config = dict(
    n_layer=16,
    n_head=2,
    norm_place='pre',
    norm_eps=1e-05,
    parallel_block=False,
    init='uniform',
    init_std_o=0.0511,
    init_std_down=0.0589,
    beta1=0.9,
    grad_clip=1.0,
    schedule='wsd',
    doc_mask=True,
    steps=6888,
    dataset='wikipedia_en',
)
Each number is 128 + 24 x the weight over its row's rms, rounded and kept within 0 to 255. Layers, rows and columns count from 0. The size above them is the row's rms in percent of the matrix's.

# layer 9 MLP up, 512x128, rms 0.059, rows 485-511, columns 0-127
size [ 87  99  85  89 109  94  88 119 107 114  85  94  88 101  97 102  84  88  81  90  96 100  83  78 102  98  86]
[[139  84 129  85 160 147 139 155 148 147  95  97 129 119 157 154 143 126 109 119 114 144 124  82 124 116 136 149 170 165 122 150 153 169 139 104 140 114  73 123 141 162 127 104 142 186 141 182 149 140 127 159 118 143 130 101 143 118 101 145 153  98 126 145 142 105  92 131 109 111 132 102 124 141 135 143 154 126 138 141 142  77  92  97 153 109 155 133 151 131 173  87 170 141  86 149 149 117 118 116 149  89 119 155  80 132 134 155  93 163 153 124 130 150 118  94 124 129 120 145 145 132 141 145 156 160 141 126]
 [127 151  83 142 158 178 148 116 128 132 153  94 113 173 140 154 124 147 129 114 149 124 122  98 101  87 138  58 130 125 139 116 122 119 125  95 107 137 118 106 113 126 135 160 145 178  97 145 112  97  90 137 138 113 135  90 139 124 148 123 141 170  99 114 141 180 119  74  95 103 119 134 129  90 152 164 113 108 132 125 125 139 115 140 118 140 158 167 128 130 153 148 145 180 144 120 139 125 130 163 132 100 132 120 147 127 126 132 140 111 117 129  91 102 166 154 189 115 106  92  86 118 154 119 125  97  99 146]
 [179 138 138  84 118 177 142 115  96 129 136  92 130 150 108 131 122 156 130 138 140 136 157 127 114 139  98  93 120 140 152 164 154 137  86 138 163 133 121 139 160 136 142 135  88 105 140 145 138  96 117 124 167 141 132 138 109 111 120 162 129 181 124 128 115 147 158 115 133 134 131  77 114 105 110 103 136 116  77 129 151 110  95 127 119 109 138 133 135 130 100 108 100 144  57 108 166 118 139 107 108 114 157 126 115 165  93 132  69 167 127 104  97 188 136 143 154 116 132 116 119 150 171 139 144 140 163 130]
 [144 134 120 130 112  96 194  83 164 121 112 126 136 156  93 149 130 163  84 131 152 163 120 119 128 123  95 155 148 162 109  97 157 134 131 145 115  80 117 134 116 167 140 129  84 157 107 151 136 112  98 134  70 163 147 103 100 113 120  88 177 160 172 137 124 128  93 146 141 146 146  90 109 125  90 107 135 153 161 136 138 116 152 114 131  99 115 116 139 150 105 124 132 143 121 136 134 145 113 123 150 105 122 151 137 118  73 121 104 143 107 129  99  90 108 158 134 150 145 118 138 162 124 142  90 138 110  93]
 [157 114 128 120 184 126 172  96 146 108 115 101 126  99 117 130 106 114 130 111 118 121 104 105 129 124 144 141 144 138 116 152 142 106 128 193 167 122 130 155 145 144 135 112 127 152 141 146 121  76 136 126  88  90 135 167 115 139 141 118 136 103 150 158 105 134 112 144 145 132  99 105 133  79 119 103 116  92  96  97 129 154 107 122 151 161  82 173 140 134 154 125 163  90 116 107 131 102 136 107 127  91 130  90  85 118 133  77 135 141 137 111 115 105 129 130 131  87 125 135 161 113 138 194 132 139 114 183]
 [136 110 110  98 105 106 173 134 179 138 127 114 151 128 141 104  92 100 107 101 148 155 107 115  86 103 116  78 148 125 115 146 131  87 107 143 116 113 109 148 143 108 104 140 124 125 176 127 117 139 128 117 157 111 154 144 125 138 170 170 120  66 157  86 154 148 118 149 150 110 113 149 133 149 113 122 121 109 110  91 125 115 132 136 161  98  96 116 166 118  89 154 136 129 141 130 170 144 124 137 129 125 181 133  95 131 102 140 106 149 101 135 130 146  97 171 127  76 135 115 164 108 150 119 150  74 139 100]
 [129 111  88 107 112 139 105 112 142  98 172 165 132 130 105 123 139  88 123 130 143 138 174 124 121 102  81 115 160  89 127 132 112 109 120 107 170 134 150 186 132 166 126 177 156 119  92 133 133 162 138 149 113 148 115 169 147 115 119  88 131  87 138 112 161 111 172 178 159 155  95 174 134 137 100 167 134 113 123 119  93 107 122 107 109 117 112 134 166 136 138 137 132 131 140 126 180  96 122 130 116 109 142 118 175 113  91 163 107 129 130 124 146 123 125 136 129 110 139 118 153 118 162 120  91 102 103 143]
 [182 113  33 173 100 144 160 132 110 128 119 139 167 124 142 123 151 137 151 106  96 154  86  97 159 140 111  72 127 134 124 144 104 132 137 131 154 154 121 104 139 116 131 139 118 144 125 153 123 138 117 122 127 146 107 161 150 115 102 138 162 159 114 137 130  97 105 138 108  93 128 105 152 128  66 155 131 143 118 151 130 128 117 106 172 115 118 133 127 140 131 133 140 107  99 167 119 124 130 111 164 121 165  80 158 137 104 186 140 120 102 149 171 117 137 108 142 107 101 144 129 141 121 130 106 152 117  89]
 [160 122  87 115 113 136 116 122 145 106 198 130  87 127 116 132 143  94 169 123 112  48 110 120 132 121 135 126 160 161 120 126 143 139 134 140 146 134 135 143 113  93 117 119 118 184 164 134 122 103 105 108 139 119 124 172 142 142 126 113 135  89  90 131 116 158 114 113 148 155  77 102 139 105 196 129 106 108 127 135 155 164 143 108 135 141 172 116 160 108 124 130 115 150 110 124 134 139 112 132 126  89 125 138  87 160 121 129 159 113 118 123  87 111 122 111 174 137 151 138 147 159 155 144 101 169 141 137]
 [137 109  78 174 143 126 132 133 125 130 139 167 163 133 121 154 164  96 145 145 113 119 104  77 139 145 120 127 108 106 126 118  95 109 119 135 126 149  84 154 125 107 157 176 115 129 145 108 116 117 150 139 146 118 136 124  77 123 110 112 148 135 123 117 147  85 103  84 163 102 129 113 148  99 126 154 136 136 147 107  91 152  70  86 142 106 101 158 114 148 138 124  93 146 103 139 132 134 155 136 133  94 105 149 141 143 123 135 131 140 100  52 150 124 103 126 168  94 147 157 146 104 154 166 127  86 126 147]
 [120 142 124  93 149 161 139 162  99 119 102  95 184 122 148 129 166  97 105 132 146 160 167 120 136 117 136 147 144 151 143 149 115  97 113 106  96 120 109 122 139 154  91 123 158 147 128 138 140 149 115 138  98 145 112 104 117  90  85 119 147 133 154 124 156 142 105 128 142 106 140 146 102 172 107  84 121  87  74 100 110  99 118 156 121 123 125 123 119 150 120 151 108 144 108 166 155  83 142 141 137 109 173 144 161 106 150 123 114 137 118 116 101 128 155 154 114  91 101 114 137 118 169 120  76 105  67 116]
 [134 130 110  97 174 113 111  85 119 144 103 120 118  89 158 115 123 131 133 139 115 113 152 133  99 140 103 107  97 141 139 106 131 130  92 138 150 141  75 123 142 115 145 143 118 117 160 155  91 181 100 159  85  93 130 152 123 140 118 118 190 151  64 126 142 146 121 101 170 138 140 123 160 149 108 152 104 115  96 140 119 138 108 142 130 136  74 121  98 137 139  89  77 179 145  92 125 134 139 153 139  78 137 153 118 179 125 151 122 100 133 120 102 123 124 129 143 127 109 150 132 145 131 111 156 101 115 134]
 [126  81 136 120 106 132 149  87 108 124 131 135 142 171 137 144 126 101 131 127 110 112 114 113 168 135 119 144 167 158  98 118  75 139 144 140 111 109  74 126 171 156 127 153  94 105 116 150 109 147 147  97 150 140 136 152 153 160 104 113 130  96  83 172 146 138 120 133 137 131 136 100 121 174 183 123 162 129 166 125 147 132 106 174 136 116 136 137  98 115 115 124  72 111 153 161 153 132 125  82 137 143 125 130  89 139 164 125 129 102 161 111 140 115 131 161 156 116 116 161 134  78 109 166 144 126 142 121]
 [186 141 101 139 165 128 143 148 110 148 159  90 121 104 138 114 125 123 151 124 126 111 132 147 137  96 156  63 147 121 133 128  97  81  90 158 152 184 150 148 132 102 125 129 160 115  87 130  97 151 142 160  72 131  96 129 126 117  95 104 151 118 146 146 154 152 127 108 150 136 107 138 144  98 128 154 121 183 115 134  98 113 115 128 115  96 125 118  95 178 121 115 122 133 108 115 136 108 104 145 163 137 138  94  84 136 106 115 147 140  88  88 136 122 141 140 135 138 128 125 106  92 112 169 109 125  87 107]
 [ 97 127 121 187 119 150 130 126 158  91 129 153 103 100 150 143 109 131 142 153 108 122 106 115 141 140 124 130 123 103 147 152 149 171 140 126  93 141 136 134 134 110 119 189 114 123 113 126  76 150  72 103 119 176 167 104 113 114 111 108 142 151 125 157 119  82 127  73 119 139 142 128 156 140 103 127 172 157 149 139 165 121 126 138 131 139  98 129 116 138 137 131  96 176 158 181 128 132 133  91 110 106 120  85 104 137 116 180 138 100 117 129 138  97 117 116 150 103 157 164 146 152 139 101 131 158 114 146]
 [137 105 129 118 132 118 112 157 179 110 117 140 113 146 110 198 161 106 132  62 149 102 151 124 155 115 108  75 139 156 138 144 101 120 136 100 136 153 123 142 125 106 133 118 105 134 127 170 120 102 106 109 155 116 156 139 145 119 161 151 120 113 102 137 150 119  99 164  92  84 116 115 123 155 103 102 104  91 136 123 126 140 152 142 115  86 112 160 165 165 154 122 132  97 147 134 158 135 109 145 140 115 162 148 105 125 100 144 137 122 166 152 136 117 125 119 141 147 185  90 138 132 201 143 134 110 140 133]
 [147  60 115 128 142 111 148  98 152 119  93 107  88  97 145 157 123  96 123 157  96  74 126 111 128 130 183 126 133 132 133 130 107 123 130 119 149 142  98 144 141 156  89 134 148 158 143 118  88 140 151 111 135 131 144 163 108 148 134 164  69 166 155  91  96 161 145 167 123 109 134 135 127 163 113 116 112 118  85 119 117 141 120 114 193 143 131 135 138 145 143 149 162 123 109 138 106 170  91 149 132  93 124 107 118 104 122 105 146 118 138 143 134 101 150 141 129 151 157 124 118 168 126 138 106 176 147 135]
 [134 107 134  88 109 155 160 143  94 108  92 121 104 131  90 117  99 140 133 137 111  91 105 136 122  95 124 160 121 135 145 120  98 149 142 124 145  94 149 135 110 131 110 137 128 147 122  94  93 141 100 146 104 145 176 153 115 163  95 117 141  87 141  94 143 106 142  79 132 142 114 160 139 107 174 132  84 145 126  78 103 147 133 133 157 134  89 130 164 116 143  94 126 177 144  94 142 170 118 135 109 142 152 109 115 164 119 115 124 161 134 126 164  62 117  95 143 113 148 119 132 117 135 166 135  88 125 107]
 [133 116 125 146  73 134 120 113 121 131 113 169 148 140 137 172 139 157 141  84 108 135 132  98 132  99 129 131 141 124 120 130 175  99  86  72 105 112  92 110 124 124 161 110 144 122 147 160 142 101 157 125 121 130 141 112 149 112 164 126 141 131  94 143  76 152 109 137 128 126 112 123 129 122 133 102  89 135  60 122  93 149 128 114 179 136 123 135 100 116 141 139 108 152 160 104 129 153 126 152  97 113 159 150 138 129  96 131 145  71  91  89 145 119  97 105 128 156 110 101 127 159 157  92  97 116 171 116]
 [128 100 132 138 106 105 113 115 103 138 101 140 132 106 135 109 110  88 112 107 153 122  98  98 134 118  77  97 141 139 127 104 159  85 137 138 116 158 161 129  84  88 142 147 122 165 151 143 125  96 124 154 136  88 112 159 109 172 108 175 178 136 138 139 140  78 152  87 119 152 134 106 166 155 105 122  87 140 142 130 123 118 118 136 117 142 128 145 167 142 104  99 103 123 135 134 114 144 161 141 104 138 106 126 153 159 115 163 156 129 166 129 130  80 109 175 133 112 130  92 142  97 134 179 145 154 105 139]
 [118 141  99 146 155 178 168 127 141 130 125 122 167 140 115 144 120 123 110  88 115 138 139  87 103 147  93 126 150 148 152 117 128  98  88 135 101 100 155 147 100 158 139 136 135 166 107 134 124 134 127 161 124 107 106 151 176 109  86 141 155 108 154  59 177 100 150 119 133  82 102 137 148 127 140 119 113  86 125 121  97 145 167 133 163 138 117 157 132 128 163 116 140 129 178 153 135 136 122 117 118 114 179 125 140 129  92 102 159  83 108 156 135 162 103 135 129 109 107 123  95 106 141 108 109 156 121 131]
 [124 127  91 144 120 112 124 147 106 159  91 155 116 129 149 120 184  92 111 109 144 129 103 129  94 133 124 124 135 186 117 163 118 147  57 115 124 137 117 124 113  99 105  92  76 149  93 136 100 125  84 147 138 145 184 137 122  92 161 115 167 121  98 128 132  74 117 133 106 118 125 175 147 136 129 118 119 126 101  87 117 116 109 155 141 138 123  88 177 161  97 122 161 155 111 149 158  93 115 127 126  99 133  89 141 103 144 128 139 121 120 136 162 145 135 147 149 101 143 116 150 121 125 112 114 137 109 141]
 [157 101  83 128 112 100 161 158 142 138  93 138 114 117 112 117 128 119 146 143 106  99  84 130 140 129 147 110 106  91 131 101 139 139 130 121  92 133 143 159 114 137  92 105 155 169 126 150 129 139  77 188 179 101 141 168 115  85 135 106 142 181 135 111 133 100 145 123 100 157 136 155  94 128 146 142 115 111 142  88 135 111 149 125 143 100 125  74 186 151 143 124  69 128 136 158 148 127 137 133 120 153 140  98  96 113 128 120 136 123 137  96 144 113 105 109 107 153 148 117 107 149 134 122  94 103 105 110]
 [147 130  97 128 143 119 107  98 156 139 133 106 155 114 117 149 121 141 114  82 161 131 114 143  98 101  91 140 153 105  92  87  93 104 107  98 105 144 136 101 119 125 107 167 134 105  98 148 156 156 175  89 131 124 148 162 124 114  69 142 168 158 183 134 156 131 144 107 130 121 143 151 140 146 129 132 124 100 159 107 141 141 105 122 137 139 122 139 154 165 103 129 110 138 123 117 102 127 147  58 126  96 145 128 140 162  95  89 144 142 172 121 139 130  79 153 179  93 118 113 133 108 138 133 131 118 113 142]
 [118  98 147 160 123 159 132 143 157 114 109 140 144 104 146 111 163 138 115 128 147 130 116 117 118 127 117 106 110 153 117 137 157 150 136 109 139 142 140  97 108 137 121 114 118 150  88 114 146 107 147 155  88 146 162 110  79 145 112 127 138 146  82 106 122  99 108 143 129 147  57 137 107 113 159 110 113 162  98 121 102 167 119 119 150  67 136 124 157 114 109  94 122 137 142  91 143  58 193 171 158 140 116 165 117 126 115 125 143 125 173 119  75 117 124 140 100 109 150 157 137 135 142 144 123 133 106 109]
 [164 104 137  98 131 153 178 144 133 101 119 107 191 162 135 148 164 111 130 158 128 140 147 116 108 114  65 107 104 114 146 119 117 118 103  85 132 118  94 136 181 142 116 116 115 123 135 157 117 126 106 125 109 100 170 141 141 124 133 129 176 146  91  79 129 150 113 114 130  98 152 124 122 118 131  69  96 152 139  80 174 135 143 143 100 111 110 140 105 146 167 165 148 126 155 157 143 140  97 173 143 114 149 135 134 118 125 105 164 165 105 122 100 112 110 105 136 125 152 128 113 122 144 147 147 102 144 128]
 [123 144 131  93  96 130 127 126 162 138 148 121 162 105 124 104 136 125 111 170 167 143 123 121 152 169 103 114 155 182 132 160 114 117 132 129 130 142  86 103 126 134 111 203  67  92 102 117 138 134  93 123  99 117 163 128 114 144 109 116 104 103 105 122 118  97  74 117 108  91 139  81 140 163 122 101 134 145 105 131 104 123  96 126 151 109 120 122 127 117 155 128  88 122 121 123 119 131 129 128 113  86 108  90 109 129 140 152 104 101 117  93 131 161 157 117 165 120 104 128 146 135 111 166 100 111  75 147]]